Weights of a small transformer language model: 10 layers.
Each number is 500 + 50 x the weight over its row's rms, rounded and kept within 0 to 999. Layers, rows and columns count from 0. Numbers have three digits each. The size before them is the row's rms in percent of the matrix's.

# gate: layer 3 MLP gate, 512x128, rms 0.313, rows 83-117, columns 0-127
# up: layer 3 MLP up, 512x128, rms 0.294, rows 83-117, columns 0-127
# down: layer 3 MLP down (transposed), 512x128, rms 0.274, rows 83-117, columns 0-127
gate83 093:488541449554477648489556439448530501442566524542457514558524440516542477574505511541487540515509483626439574502497583483491471510445547514503459477493565535450553547454491514465537415590520465522511512524420555473493501371487500428563510529478430500478413533518506504496470481561581524449495488496622473539491488417470529514465544511500579498639440495473559448436561467568423603476414
up83 099:472413460488489485557483559401465466404560474513421500480429472538470447528572542536558479575579476492466533502508533498550513540498553434496497445481496551528524531535508471490618506558390424437571494544480605506571473441508519434473506560523438458464441450520431522463504514573505489514572623479511476503506563492613527494402558537640518553492401486454439499516491472498543598506467
down83 094:502541456501435519501524501504535509472430548533529524459469491429541543442456502518407445609523473486497515483343467533386513432542533588567464498435465467578495538409550443579485477472405455525497559495499507512535582514454489440485439482331517426494476427443453524522476627547486487445461528531510530511460555487452503467507537419495460554475524505409456545521574507456547538425463
gate84 103:398567525463504541400576379484520489539573498414505536492396517499472423508468463469505545497575380513563429472493551453462569476497497525520498492504496475564484506662481488573481549468488574527539523455484477531468523548401440510515488472506469443525480474458460417493467511473478509537453546503474492534488443568400502421456444370625494492465526481543526548574439429423490490513537
up84 109:422480564410491523488493490568471511512521439458527555527417523479456429474473478476422492419613432544506475491395502582555504536563584553518437534489495494606474554608582470531441578463458516490625533453481517525507524571512518509567470518449409457519495517530512469463512552486484550496479601543509531559445408537458468430465502399628522483478545556488571509494449526421486453467517
down84 105:494447499534436600547538601495548563471559433443532532539411444539481340496507465519457437530523508515446494503497471485463520552579610496579475518495467486506532549466400468423461506516495493506470508503529589492528431519521482454473489526486515475513437568410499553468538503536540545508465532472489458439460521460492507579459576536565434525501506604595495449450506471559696519447443
gate85 101:482447467427501521408506511549448556461565506545542559563547495518459523576640460564538508493568533512501550499445522443496526605590486422441470572561491449518472423453607543458573495492479546473563479470539528498472516527482469469544468483573568512528607509570573530443428485563560493529395484471516508531404398486473512560497513531546495552468522503471441478479553495622437526570425
up85 098:427442517464462467520436504458372579423576518530553505437468561512483449583564495434495459500571473415465485520475488475518528541418518473571561515440411472575505485491521524407560540460502481434545450549547571479500525464484448526554546517469466580533543589505586550454543525537421501550359453521490554585579506445480435456492487532487469554535395456544453446537502508421519488534565
down85 103:520521527572459505550569519520597499574445534489498422605486560592493586535437479462607415514425417444458498473614520559492518454502485559420472440500449484539577446503527425534481495461494434458549447478418489550452454486431515558555436436481551509517513479527479613492461429509544539495595528525503502454413566457502533481578516539451518505534594562479507509472459559508487391475552
gate86 086:458527513539473485506538450529534512465527596469481450407449572411517478495540587456548571570426485517627483482544432560488455526457408491521479519387444566341511485445466542545422587501528438527465491490509460456533423436514458432547541436465521525488487563489469495514431473419491455530564553533489454509458535477421428552531483462529432590527562432484475505418498560542543495475450
up86 085:463472485427511527540549600587467520622459426462391501551429518527524567438470546478488465429455496446495585475400474574481459574636546561445575485524539497500501541509469521622474500593490456530522545524603507432492430545478560496513450513494520584436464469550494455520552588493555479493481474402496530511500423460494636469525496427537472489497496500548499505471450525496482524457453
down86 094:555476580465526444461483553434569570543509528391552495525525479473573616532497530484429465526428411565527513568489514504461517586450464463485475592462532455505588461515484561622533493497597523517500470594453465512439499516419462525528560512463520517512531480481516488486561521516485543492470573533399441451432581400482449534564475551467436517486514613501380579420513538503549513495489
gate87 114:503500411488479523413629529498489515494533441444406406494460511348488466485563449433482550543549562476406524570475520483552495522505520524537472474493539623471460509447600468479548456478531588601506533473557470478481508448511490463572568479564597530561412440494430470521480612492598491487559480551527457520492467518519515446520490508506488562541559522473472408552512518487413569518518
up87 105:451513472579410486483488484451512529492482539536514516515605501598374615503480491508413520458449525436490441627594550367481467494473533498513556445456526541532542436491511511409472420568482523552476494502459517507518595431522546535618456441477410560452454511503548509476571490475511457431481488507471538601451485461526521541428510468537558594517411456497469523477465509462521447471455
down87 103:512419459599564522376481415445470554431437497505548541524470411527516511520511470443521476496416443606441480483439456547481473431558524463444558463508474521503488531608554578511468537544451490489444550397431475479535518470468447471497509462488468575551586413554533513406583576530433548445464504517498507506495508436464497443491601548566491524430500515410549483483455521524465532573595
gate88 102:487591563511500549455503506545569537553517563483492448510544438526494520480509500451531473504598502430475459542540461463563421531466568470463514484517571502441441422488476541576559500454468557436503519510533576536482516507478443463492454511511480468397538523494550581469529521510438392432402456493595585491445495506585547489643469431524431446605396542448489490467632498441516452484537
up88 112:537423501524482529595633510486552483487660442503546502531455451561432566564511463459471617507416489409496559453485532518536522490476435540466483475484499429514493424441437605541507522483408507528562449497495526484614508549534491438486541496504529506503423458456462553441478525454485510508467462498407487575549486477505543536518538570535579518509556436381451430447522415543477503491437
down88 108:518592455480541422417489526563527458575448570517454512486526474515479446482544476484531436445527457478464531574378477478463532613510550503473513556494555514532529583559499483537497491540575516471422590383468516418532480473474504462506562484541389529605531502606572534481502516568420559457537494443599400507478499468516450463517483494491463501561517460615501506564475538517557602555524
gate89 095:449422470550495472519535451546500430425588546500460545525463493450421533492604467456637504571509487408408585480396497478521595558445500543434444511459426476466474437508574404484485477491477465515483466475400523479530529455465520530504570465537419446404451568461531520479591509569515467478439441557561436419531508461519452507508520447501425490508494442524511507484469440612535503523542
up89 098:446551503454515535459483580522443500527436481532513482436502498444516637420494484583568487475548501624513578478518575503510445453458450540546495430544482541506538550498445407629575569477562496444506560606614462491479510554510521458474501570457512465544548491482478512517413515502456541591461561497419588534437553451531547499534482557530537609521564547529531452521580529498499462492449
down89 099:652578450455482456549468469525411491456499551478442497454493469542482428587561566497485556494477511431553502491361559551458487482459543471491534533536479413511483448504492520459370539521566535518509493516458548508552553556459569579425579470515451547497407518443432513484527502493564491442609515494586495491533508514493464523466443360517435514453435480452464496478457525534482388542527
gate90 109:468614446480568420517526516385457507499468505532487420550445554576534441567492527459475471461518513477555527572407575515413486522548389540458584465506497491431452543483557569560537539501493483527373496520580443559479544567459541537447472446439454532444488448528467557481518460458406515486376535477427606460457522440446565474580498492468487506499441522504483449476545541475565476532467
up90 101:434612494551549447513449387512594538449519506562514540468468519505492557472513571499517448392487549495563501468448509441455483512563442540497602504569433532524521447473493451507531604463491547420423485461484589530433505506458579468486532567419462568560508438470443595454521504524472470491564459456544592508462394558452447527534514577435459484520448509419489607445531470481563503506472
down90 105:569464529438460412567494542439519616573376417445526507459496421401484525550483464497439496478479440519406475504519569441524497530523515471432481398574477542550613511605525500474532424533521488418545481536471494516454469517445488581535510561528578486524492519490504478504465437447609410492462466471524583433550474474481494463513390451465489449461554480611510491511477481566501529448477
gate91 122:539507466427501513468605523490515498515506531452476469530565590481475487501528465548430479547589611538435539512407418470515498506527521495522550546509519545476518597532463603505438503484477513545503549455498536432411514478531626465389641553519538480523552549571539451524588490544610463570451499433545458461455490544465472494527450545475477539484570574471477422445378472551475526523500
up91 112:495507411408469456521556539511540475511471515441482468577491618463436488523512532521488569612346563540406490533451502543472494546558527555439596507508450557421498523493489571493497511510412475521423511448509518487506565557489526483527395460441554538564446563523515428529526512535552402500511534498492478418494603483484441539472501492463463572582562568603469481475507453493485612523489
down91 102:526594629487514545560514421499451467490513458553519518523548458489493495571467566586460459448530525515475487564446506505478568532472483457599474462506493460571501460353479480513511568530491493391520534543484489556548388505521511496540521459494439471380539446537498498467510448463467551501431474495463454575500482419600440496486421495462475434594426409454499484542477551585566552582576
gate92 096:422519483412523517517577491564502537478528518450497547478527447545525501577571503580461563495404504493553514561468409569522520501546509488426494450469407499462429494577548452597493520447449498588514495384451446566506537477522488391583494603529469426567607572491414466466489524380489502581500496498526557491553482491534563498576492481523467586575557502506503474514450559534484503497577
up92 094:462505522438530582441587512525527522460439520479466526398466430557461494489434420514521510518510496514508603522554438490626552516592540451513474474486421505441504501552503497525570482483488559567529580489515513519452500478513486512635525553523406447544535608457497459435518505502484508545398464428463633514486522476507583458534440382529580511585502548489487478561496452535481441498598
down92 097:530623487410512492502500507505530495461518460497524517501426459468520511598555543418480585436594485481545545466408509492503399522434489527516543561533462381471465453529466486611426505475413476539512461436474438535500479483490569461515588480525440497523476528455508493377544500413493599499546562401566517490539420557490419420533496551598506590498570511513575466504460485518475536485502
gate93 097:480464508552538517497455468471449460557536511566472507558448508522456426538454540525411401547462527556477415508540450541577517622490494500557524497523393469425565496528479533471469504572480418466526592438496428561462516455533547504566597500428534522468500497503614508566450472500519505575428504477454527484434525503427476469523425495508427599417533578615517524442460522570483406441540
up93 100:514510520538489437468486525444520470483461523493525462558435495536440542539501486509470498525513543496505482459482568463590538539447485507549480472527526482533496544605418483527551524509526385456452511528571442619560531556550519530492608500553486612383495473402565532503478589467503484469530576587511568533533449474421377506512457509503457578450477481597444572483462436530374413491448
down93 099:500544530521494501545495504522545541530474611564486517555483542486420566489469403497490506402488443492445453494554533464488505553482500497439405540542535493520490533538532479480492451559424483476494446571516585524559558523499561535560546397491428460459492518497551472508416524446514450424464461452513531552475589505545527448487486459513542623545605291407570578526492464477452482561501
gate94 099:522565467529476596557555529481542539534484531461508548465508577489439579468508510525527531514546465484458509537528438385540483516424489482392553433607568470579576468535453593452496464495464469578483511467523581426558560525503451526535602469526349471562494509559519606501438588505531554452464521473439507429486493527545494486552506496438552521566404416520503509474467470575439541455496
up94 094:503484529463548516494487560519504546528567510434450439472514502509399590562487549590498513512560510618524554451509555478426579529538496498522546489471445581402527502482598550482508519475533563485511422439569465473424397562507435499507446446445484444458503548497492517507536543523531411541607579424478517481562445528630543495522521397397438499459488587563487510455521522452447513446484
down94 099:497550568565507491484482548488615575478515507449442543502498470478427504476539548585476524486574552484588434435547522452427509448474572492466522420485500552436545490574487499493543490498571519511466505504562621406506425535573552458462527456463434453525366538442555594503507556504509487542533407527419495483561487553517484568500524494583460402479494535486526417510441599541441416462542
gate95 123:486507542533403570498551529481436461482545512510435522635388429463513571490561516483523487504340526547428485523443545437464490440440541468507596551455481470446476537462590499513497426461539513520536434540495502594431551472501543518563467466483501468421456496550502479589502450485516495501498533426505425386506424534521493556539510523590525535580422510456454603465529545475500414507470
up95 121:491474546462546455490500468546473491493404472465630615453543498490507431489527370486451444437527492467359533556536511452525411469457603576489498497470471537448422467517524502427508549511450491491544585545518527572523515461503512556626385500471522511480531451488558574418477525470526498414512503432437454567488441595469534523442498515472553473474498548487432460505396445535512464498479
down95 102:455492444475472568476519560541439448516538521549452459467472518534481481456547503403628543482543624499544492457482459431547555446498507433505555438530469511519530593685459499507526452508556484550578504434452409471452561527554473460451576481532490534550407461597550538440439551542497512504483507534530426542537483457466589508499540457585528457516529438452568477560536434489455534539551
gate96 097:531516562558571524471491587486412526455505493443576452498539532485508452456515508605536533439481410621455536458528519589526492550466395478459520444519483518479491453487579470528404467458596549522466386515532560472486479532497511417462519591479499465491574455519496487418503629539493549591511477514507516508470519472464553677513423511491452485472541572454422521465499538479531495568501
up96 092:471510487461447447486554520453434462565560434469495562563451463496479493470428470482476411493446510386616518448507461452491538399589475465501461487564525505543477585482526563603522449479422472497396494541501477502500578483467551505506505416464509524432440486483541497538567520445593427505494486403567484542540413531466506418556498512499466570621456525429459536505540416586492538423465
down96 106:460520507422389502497499436472526479449526452443501479441509439482546537398536562426387556555487488427507445579501531479438495447458556473536521523515574504530533533462483524536584604584409420561568483522477485524404524442528555479547518404540423491453509509500472511537487531505484495498491517460412511478525418562499464454441555502530628479433408486649547529511474431517473468469475
gate97 113:509518526485505446527544555482484484522426545463514463520530508453454553536544544434571540501453536499512512606500474480469425417492435568504611457587478531512501467448510511401465430515500426514599531540442419589579593461524521443469561475428575537499540583433443401520474561418486554507519539443495514461475490477477541414579563552526529626569499460494601520500547558535469508439522
up97 113:477553508522502402477508539508546402485559484573456574540601400627496495461417499417604506540503530515566451562572528519488487596505527518529582469475586395505414479508538502519411464508550513502592499542482566498472454513431480560467426533497453461408434549520573443518493569465484596503499526434498553484473491586456487482462489504540593519522513438437525532543483532560551498519441
down97 104:514502486396489535542493488571459493392559433470526532444536507468333417582471548455549480438435516435497548490502482530471474557535461567521584516499479493514461495519535522512570524511461514463607525529484478506579535509523516511560480541493548440598421445382464510500494451480541491422531517403454550518538490401472452452519548506396534505506388431556485588495436580450542449470518
gate98 094:504481428457485414469453578447440553512470482536519379502487447472468546467560520462520461501599610518481479569550476469540510432503501501468507455430463509478423550471408561374465499444540517589540474510546393543522546479464549468556578485470514621568512529562518527575498482451439528555547375531523545508466526527442474635454534511504501474531554475455524405505440499505517575536518
up98 092:522536445513424492462545437546442513603566522518486592491420506469481503506440514462504481474465499563572557544578342497586517478504483534488522467456500523453566477458416482521453552447487588579419525464448370536561471458419512474516454543496506510538434503486445469594483445502471469465506492589536491461421558420481496582552440486574528374543496473487512436557466511533428473563472
down98 097:482442516408508412516455438528524503525598487512436597466584390542478516471525568518463550585445576512459434505490495542615498510473422540482467444519468619558457476457538428516516507420525561391444484526447462533519511560434485421455528532468443420462504510523468507502481468485448514543496516498486474530460520314529568426466449490512494566568495544505507477422492492421468470564503
gate99 087:503539442398471417547534491451541506531527503465412531564476578536534507467488529491445547542539555435504553489569477548494480509470442508582517439560465561605467511524527596574526415543594485534589556524526503572500447497477591482462510481479492515547608541427440476462509545540414477541441545466467388421491464482367493473469490486483617455550490434471519509501484528411488551519590
up99 084:528534496481572508461489500414489451516416482510484454610432501499476510424461482521484464563496449547476596638392562554547550544502469504472517413491467574481497449541457475620550447458602559527478549513420552445456510473565523521499590515428566568534511482459488486472556466570469409516455555462510456546562372461521538536423455467549414528501506442492559527523438461468514443508498
down99 094:507515674497472465457506515436531608471466503495570442578470461405461480356478448520458490551410455574496487549558506478469547468461456457511477591518529489483580438487495529446475560495578504386506523560503577522450518499426455510479462537493513534602503421481519428461521492535576531514535561530510543532524492419458491482628419515465480517551502451506477591546530516457429469550482
gate100 096:495472455556521476595377528417524548480504484455490610489516467494471560475499515454490551532516505467553440463582471537593486581508555479560454495518524632545498479504443528423533593569485484485528490536479528490529502576510394462497506555494459562497518386505575522508507573451472483495470473430629520443589462516462492444474527455559442489571579448469432590408520438500536573438512
up100 087:494498607485521473524562536502480552478452516502498419551445533467522506530528465465446466488499438583504608520462440564485442493450416457411464479474467419504479552581478549507452447459576469530424470498511466583413457496484492536463415529546544463435537590418456421424526480438589474586422524452494508490482513525534497581534468518472443473452444495469515530647483564472407544571590
down100 097:504536432548555523483533454475499487485525481549387397474491475528528581496509504556522492479513546494397388494570544434506525471542429438517442520509436457521493585563534444458492539534474535517469492464498443448524501330558554490492474446426483534552486556554432453617527530538467479509455543538446442562474455502542441544580456636498503535535474434574484491537621513450534489514416
gate101 101:454562504481589474598464551383442508414482521466487439552429415467533494481573483531584510494530470619481394544513590508372495575466526499532418473542531447539461529485488451477479511397595502517529515583487418503459553408479438460488524497495450532514493520514425474515504440504488426514547519531458538513514542502460431518519542442568482460566513543483558529369575420453487509492466
up101 099:567417496512500518528427554493589461529460504512513368482542576401439556492527495396490544521627510567425514519547549479433444557471486477530431490534429501469486516402538511445498466452485577508547571484552503517555581469446499491524448486498392600488491517543534475505387573491452415486525431451479531537402509533541480472504553405515486564536517517474514539415559477421543524539539
down101 098:470605491495542429619526515464452481576420491473520500522416449559605527475530484484526503428608410557536401528490514502526556514403611608446500464501490555529620508451445504443509478465508509485538497484533431432456471437528511461595540497459446507537484474458398410466490459499527414485512536567498459513568489531448506521570493435506440493509476560489559484422478443505439535455566
gate102 095:564519569455492467560547546577498435411459499504505504467586519500559521455456547459458497549511553554532478573558484476446440474588453589456565510529460589604461495577544546571460524464503562348487558476461499499489412491450566539473523467445562560541548538530511562452508596550523492546536478535476560440550562505501506491508530523457410479582472516504512508431572427543379424541513
up102 098:508434484486446464418487450391527492540508479503642526426552514550477528512500465534501553475455472573562439414403522478599545516524430478508471489440527480440518507453489479467582428396577461572512531551521422529481523584486456465422445473504418422562378485451537451485486428418476483409508553542545516502521462535478538473526517501519595540442494491555554537528489436446576490565451
down102 101:459538490514435459468443502523535501659458486585500498439482467579465463523584475529564558486484539486592505482463545541490492505466525464479520468471374449535498541542525606483421434531584557548447516479556566533481488555466446587473552529523474447483477418456628535482476521527479496445493544493552527442534550572465492473409454570389482431433498527571552438597464471515464501521587
gate103 090:505453401423581458506439505514500480426557494481516458450548490484604451498383555511442525534485515549540539555445500492420453556389449473395526447472477581491546464507455500499479509560575435426573482549496477489484501496564487508477530437483566543502573513553540582552502446546460380484554523531445492551511546466442425489555491582586569572528516502420530470568609507578471477524462
up103 095:479526482491595487503511557419485540489572540485469600496551537482574544487482524532556502555450442512529488550541531495522567534480406437416467473404517492556644459445439591490465482546518440459510563565453453471520517503583379562481508424468558558492478485545503531478498451495432479446567584473598518518516499471446544596425411572491460498495484436498631511501543481499588530506505
down103 104:483497458564515547479514454498535494525493463600489541559483497484511465555521574517571434550460463494573434483493497469475467446508446438538524395441597551533553547443540522547432496495479476420563588557508518477562466441491539445533494609515525446490555503564418461497502537474488500505608525465427435538493467485435556481499428504319514542558504493475414426556496496504499484670537
gate104 090:550428435504471518500466526508477550498478404474440415449491457405421446490573437466534516429476432473462500558556463529528568445459555575584552607519533512509476449489389470578543535422513345511483492586552448466411559459445500485508518473554503434499523557516590503466461525523456516504434602570510554444505467522406528522523527465534453561470497452563499537507496430527585470513481
up104 095:470556543537454457462537507487511476531448581589517498524493508556543590542564579443435472527549533455523448523532476502516490516523437390386456404496438485556557520487541460514515342560482588484423466427502513551502452522495494498518417518530555569573484442517400512484481444464608492448530490541524445476559449471506489569539481495495547537586477435456483470548559519465359496563563
down104 102:543427473449519538511453521499581523510429509493438500598524494435521501455424350497608516547496668588559534471527538475532546574516453442579454544556544497423493513563513514482503580549559500596490410494552468530546557565527474556496489627555460482530551477542536518510522560577537498515470514451494565466491510495462510438435475529470393506480442532470431563479480506417514520482496
gate105 107:531486490404513507454539421402540526557527532439458533427564489491391524457523436480512469495483470550492530537502506489502471513473539491519460487452489563496524528356511532513397522545479561447617606508585472547519502500504607424542541568543500505503580431518462481569483523510478514581466480565563454544476466479498408458490481491581454536457450396580589395517524453604466465507536
up105 103:525488594507504480574489484529485525484562469389539497441463468475409511610413510572518470566586420536438461504539564480525499512627434454417535535511480482468541571424502462612436441482429589519440498446405507490463492457381492534533530531517524502435496515621562437527460461567489495538507411495525427512509463487445532486522501466429499520587466444511522521534471452521422519489446
down105 105:448479448523508481426463510602547568443522438561459446511457519533509442509483538495527517538419560509521448592467418489481498525478518416562451469542578465489378493512486565482554573382586497513570501517525535479515432411598453509456516459488489483549493480380438502463504535450545501479521530491468506464475499446517492589490545564476441514497496613416437559374576517524478553402441
gate106 098:526443523461472467467531494451492416519590560550631447494446462521470507596408567485455524474477438401519555527441448595485506531488446488515502493483575562488508487449565517404462533562546571522524484526545575477467514493535523501491570482474510510554499523579529640532551481416618496409501565505551575449531528427619505509545563508505484612471520506462544484488465502526546546454428
up106 097:506514483492477457529427544470507477440554534587569455522473579417480598419463463502481531544531439414584563576478352483434494664474530492420529471509465561511492452506577481467438541469510471522483520578546444479536537477517495480545570511494449473523612542619493507523535523445505531515492584458532461477497586507515501531449515562492420571453546383512488468441538535530545533543471
down106 094:488558430488418440467604555515508531510463540440534539400524537540535498502463612483486502534388541531447523517451536462505525468469459471523492600386486538453520481454494452526508496501546524533438467476537609489443658645497539425458527487551458539515588454517441535531545522482445525551432526608483512500473528485509465489433511396570545473472595525507502480484484481539583490434539
gate107 112:506480533543460467491467524538461538442492550512547585436422434536516559416427437528533453493508505533635576426445467536520475513460567466533582492486500446641521438510547534406501531522496507497568569536518487481517551509611596466497557540522453424547517438502520447578424615557509487472527549490477434465467418555523506510443494590530505483505563476544475429528510528522488402502391
up107 106:425522477478547501511481569458508534521536496514535503612551507479474446430565500500501531472473521512567413486418505526477499447479473393540387460561536585536573461496476488482463528519554485436528428490548525345517566497556527477494465346472546515470435478454480479442564487519468441424517491484471484527588553501477426485551572561513546475482589629466549422453561423493563494563486
down107 104:620528534594470578454542430503508505474549567593512449603615530467518591510463403469486521501478509524491556452535509520446588520460453556572502513459542583441532489614474511546513553567484534496479596445532505494482486461517560519605530506558534516472559529545562539509576517436511509542555442580455557514419449498504466523486558558552594535547575464435569481449515529486468529493584
gate108 102:451518566591454495429418463505477505600483482402587503497520407532475603502387476494468449396556533510447440461436484573530503383457500505560557532483536481482470520489548509485601444507511487503455533485524491506583500527486590483482523523504401512413454476579432499486411505434511583424570540489508494497474487514462492468583543422457488519529427529553463526543507508542505518357560
up108 101:506561497428555555348515525511462470505578516490497420468521441516420542447407475517447495560490503539523532484473472519509445421495542508441558567489528453452417431508460573473500495482424445522469461417496486445490523470378496491585516489490468499369522497498557507502573444505489492530540508404422537469388592506511501516458413492500558505470646429495483466473505462406517453511417
down108 095:453495559374404526560463518489469470496446496451570544410619554515547539398460484435508553440493542468482463477528434515506548451519540521516481436535408557584531443504467506481520457512506552522508479550455581487493514480463513509454430539442582448548446505520488493515416539514508561417476434569525490481509464505488456460428489389453424424488388553536439376490441554583564517536526
gate109 102:553519529513446448539563525370544494549454501671500514440492579343510574564564498509505477484456557448526454489507570492459517477528484543468477534470469501524488524512485535573477592509435448434508490518505589470463497472446467544488475515435469433538524553527429454505520446516430577499404478429619469497493538532513538537530487511588467477403599454470535474479566516473485578404520
up109 098:545517462516468490464532476500563498462406448576515576587459516447508578521417419504559501424468474431551538525490439522604470502433510533487383534532578583495466532476533460526378485458521522459548461488507523519576551443499488539546559543516509442548521449568410446421486529500510469547465377409611469458481545550535479511475436540489488520551472572430449474586595485559516499472460
down109 098:488476509513484480484505456553443574576534534409551499474490511648515480488596466453454537424537476488511509485617500448503546400474421485552558521579527466498391511494510408492495428492543556507424595435536455446446472487388513478385502484508463598453495571530581574428532506486500502537568457514486472536529436451476483523523495468447453538544540503523543544616462505433531535567452
gate110 093:539490563442574556491509465516432492428480585479465502570529465543435541621558548590390507422495574498486527465456475557475500502439516536492507455639456463416503491487531504534443534574542510535527410513452569474435497552520523503513482452487535517497498418534486486550428546509501447584449474580423560488566510464497501516544591523514391428522532512426544495390533469455602534467429
up110 096:504485463423450453524506509504526550569538522549513468486453479468626585463477454455472457520496468470461526485449433541560546544639542400484461508446656525451558567573421464558540577471492498468473512465471482563518442489474456472495442498463449430461464514528496504509511450526396540390440525456531444484518544525525603581441438457516523536452489449521478481442576565578446513591536
down110 090:582488468539547441449531506490418541424527439470513535485554576442457448488503506451495405470484412493425442603555503473541394418512455500522483589438445515509464498602563465468482513522473483427480512458554632510535598462528530446460497514478580513504573540561486621493449531454506470600479432539482530593504454513629514526522551469543507523547546492507457548530538468492501427569479
gate111 130:457605414463518530491544553472539557483565565469517488475526472447388500440609496537493455468492439555485571389502402436566449475560495514505420468427573483447566452506498456457547546441445432482428452539460477551522582439482539479500463460531437421495498381517531592558582445477521516431400462450534513438569511535426506513515448445496503518539494439452484510587504482498508446460522
up111 132:539444571424569496503553531503531474480467527573338504465408509501540490465506505503449503513427530516551455538550513444521557561504556455480467451552484638538508422436465416560410478604499522564597486567529519553522350501547450516489462550481559510468484471499505469454497518520514518516545483556549542506515526464609490553558453413579416447504511456525461508593504577466502463450503
down111 103:532479437549396478573419565478553590482603539440526468572535527506506415546485542417480454588428514525541521549490530547527485561430448536541519523514533366435471525520587488473548567498525552554464505486516534487499558524530490508445650527525396563517438517528492533478547470466501504504538587474436459394533456522483528457499542548491468561471578464386547501482546396509481454505532
gate112 103:471461462579521497425538565504507488458550512441459536559493344510487556487529465458377466520520514561333520507531563507454515497424568479526455526558573424460505424445471533408566449526418434454505441479556550505491619529439546466551449466462495531486473543533480590546563565484530563440412442561527530502522531513461489427460553488487459473540465518490460495504528467529516530434587
up112 103:550465550561445531498541520497461425511492449477475583553445432455630488511412430484459511457450486453541539497529564545464428559440466588561543508487486558469438516473447594496575468449529645431540550507476429482454471400600475432519478505566502480422473467474487462556562504450474397436595513494452496519430439491486515518521488569415509432490526424476453475542434475525486556533506
down112 105:498571483504512430447454373493554523492583466476458513455470544473472479513542507473491561596470440634582506518495487431464524421527417520581532520536499421555488512525428508541441482534480540479422533458428535419477497555482485397459504445390504586574522471401476529506458419508522496485462561502427547449542550582495485534431542474452442570513477509497421414458533396523503442458485
gate113 091:443463493573429533465474496510517483377439420533511568515479442555524453454481475485560512459559528624427494548494588495455470499447533438559546545522542506461486518430506470557578460489507481545475510494541478560473552495479616513568439454474485507511462437567503495542380462436496401477475522477439513540515454564552476509458565531562558537456587591353549575557532421566467503464506
up113 089:516561546496511541453445613525520533489464550538407476518543559464469560500489534501450515554525555404538471455466412514596433494522547626451459480590532505497494437527488556494512487522434495591508619459507568514468556406518478477431568388461535368444558485439477449495625520486456513531526499529593482533501579465525589498531494553473427476515441451532573492552498492498522474492507
down113 099:514500439470491529559473555496458506486484492533463455510559522394414532556530504530484469519469540374536499539550523518569537541544621573505504553598394415446449455591491470486514500456450570481519565504452489488464427482539595442545482533508486410448525487538541578577564531456495659467564464430480441408444502480555479439555526473513486509518409488540431468534545527437466470457521
gate114 109:361584422465498521564520493455466517489476477469571430545526476466471502480512482490473494628573465474539502528583538489501529503576524506393493512544497589510454492544561543477453492468566511482560446514491438495473449429404485433498389446500505519525521402453524508482649493489518467460537563496499556596467477469501573577643439546511515413453477425518468490456489530474552491476584
up114 116:468448447525513483490572479596478596479501468450445513442505571480558458554430428588476542457509499462549571458513595506494495460509519447489555527477422500423573490484621534480553508411526517498479424495487515494360507544426394525530461526460528559513442524541472580453478503549574584519529492427463483627508452515535542542476428516411532446480538479528408547473472615520497555499494
down114 104:498609436452492523529556583536489540571575527463513466541576428494517480609468429473505495542577389594444467541444544530527555480520508565425556523532534488553491465562490561510394503513565452500494510475454458502481444533491482478459552393521451475508545397683482516512496515467580477595580497521519569581509462511447537458549520536607496459534467435499509490533537524521487550513485
gate115 104:475590503540493506524535579429578504535487443506493411518509547455460524496499488506506529420528394502543532484576611536469470502384469511510440536549602524474451503483504484565434521534402501525510470482458593437458466487439446545458488435503411572566507525462470479494529427493550384545455482481533541473592467602531535428509454581549525552529486469573455619584504526462495586470447
up115 097:515547486455496460502535581534580480539522479500572467558465530505559502444428554591479494448512470485502578525502612506582470471504427587382528490515529475543441545492528530526513515511373512510556451476509473465489442485487494457477354462464520530609479574508473473476425414551535440491501438498487437517616521564561589578493414526520351505550576544458511537513516481547480517476507
down115 107:477537545486455493556543548566499502516508430523459482527538510446543610547494525508508493469490539443500520437521480562471464481537508567478593488403527336460511522532521505561481455584534601523493491476464539510466542512504511483519508595564571541443373447567432557556532489519473575436589538420437502437475526522490532507441553528568441573473428540479509462492544559555572390529617
gate116 103:598540477393479374456607522465495491387518512572474423540485489466589478398512519541451466424474493489547507511449491494553537467583537436454561509421583558547525513509474475394483450480499530553484536550507521433510454420532558435517510470507446544515503546512551493435485462485498501484520557458496482497500428599534447536494436521472486418473521552546632559489367532468565494438534
up116 092:529530562438443427457591546538563493505538470505553385480485503547507424558604497588532507408494505436494476540573464530548507571472574494493537474511617405430544494476488513417522476514558468508449509457590556498481514501453596509485465390481432505489563556510513482424476477436542503462432451404525503513570432490508568558468452552469496474615482495574592514562489501539569490449466
down116 107:422513572524433496496548502490508556399487576490524562556480517484437529454451410489524507525550483514586485515583506509443444475513488482515503529475518464465500561539582547582478476472407505485540521525467496416547536463506585489474406536574494442423565526508533492539449469422466588474570625582523541505455487528538395494654493433397510542491468448498540489506555417439420530447545
gate117 081:524449494491472512518503463530471483521396560473536459440468441532433562527567570496531525459417528477534590515409569428464442538511389539491667489561559578488428497608501489525588459485545485534542405524533528485466495523518494499461574569505512496391560490467614472455545486398471535533469487499538451452492547464551460482524416532479543429578458509503543493532548440439480439479453
up117 086:442498451477504535588482509480428524548498531574477470502460483439464421530553506516479415542435461498503533453502505516419517508541511544505584481605504523498479525638543523630571507451474507604562404486566562527455575537481642464532483557502478496449593468446538475530576440480514411595508484452562489404508446438549448494414403473442504506477571459512488477504492441492490483502495
down117 090:487523570528441449582472560627504479457485555435537506535546560511508483538505513526508547406586585527528465454467537486478499468481571486504487459477389467531425537440389419470495448425565465472442498471483499436474445469492460501554460497566600467591519458499450651480538511533450512628570464535585466444411482471468494521572446463568458561502536491500478508481460519463487538554426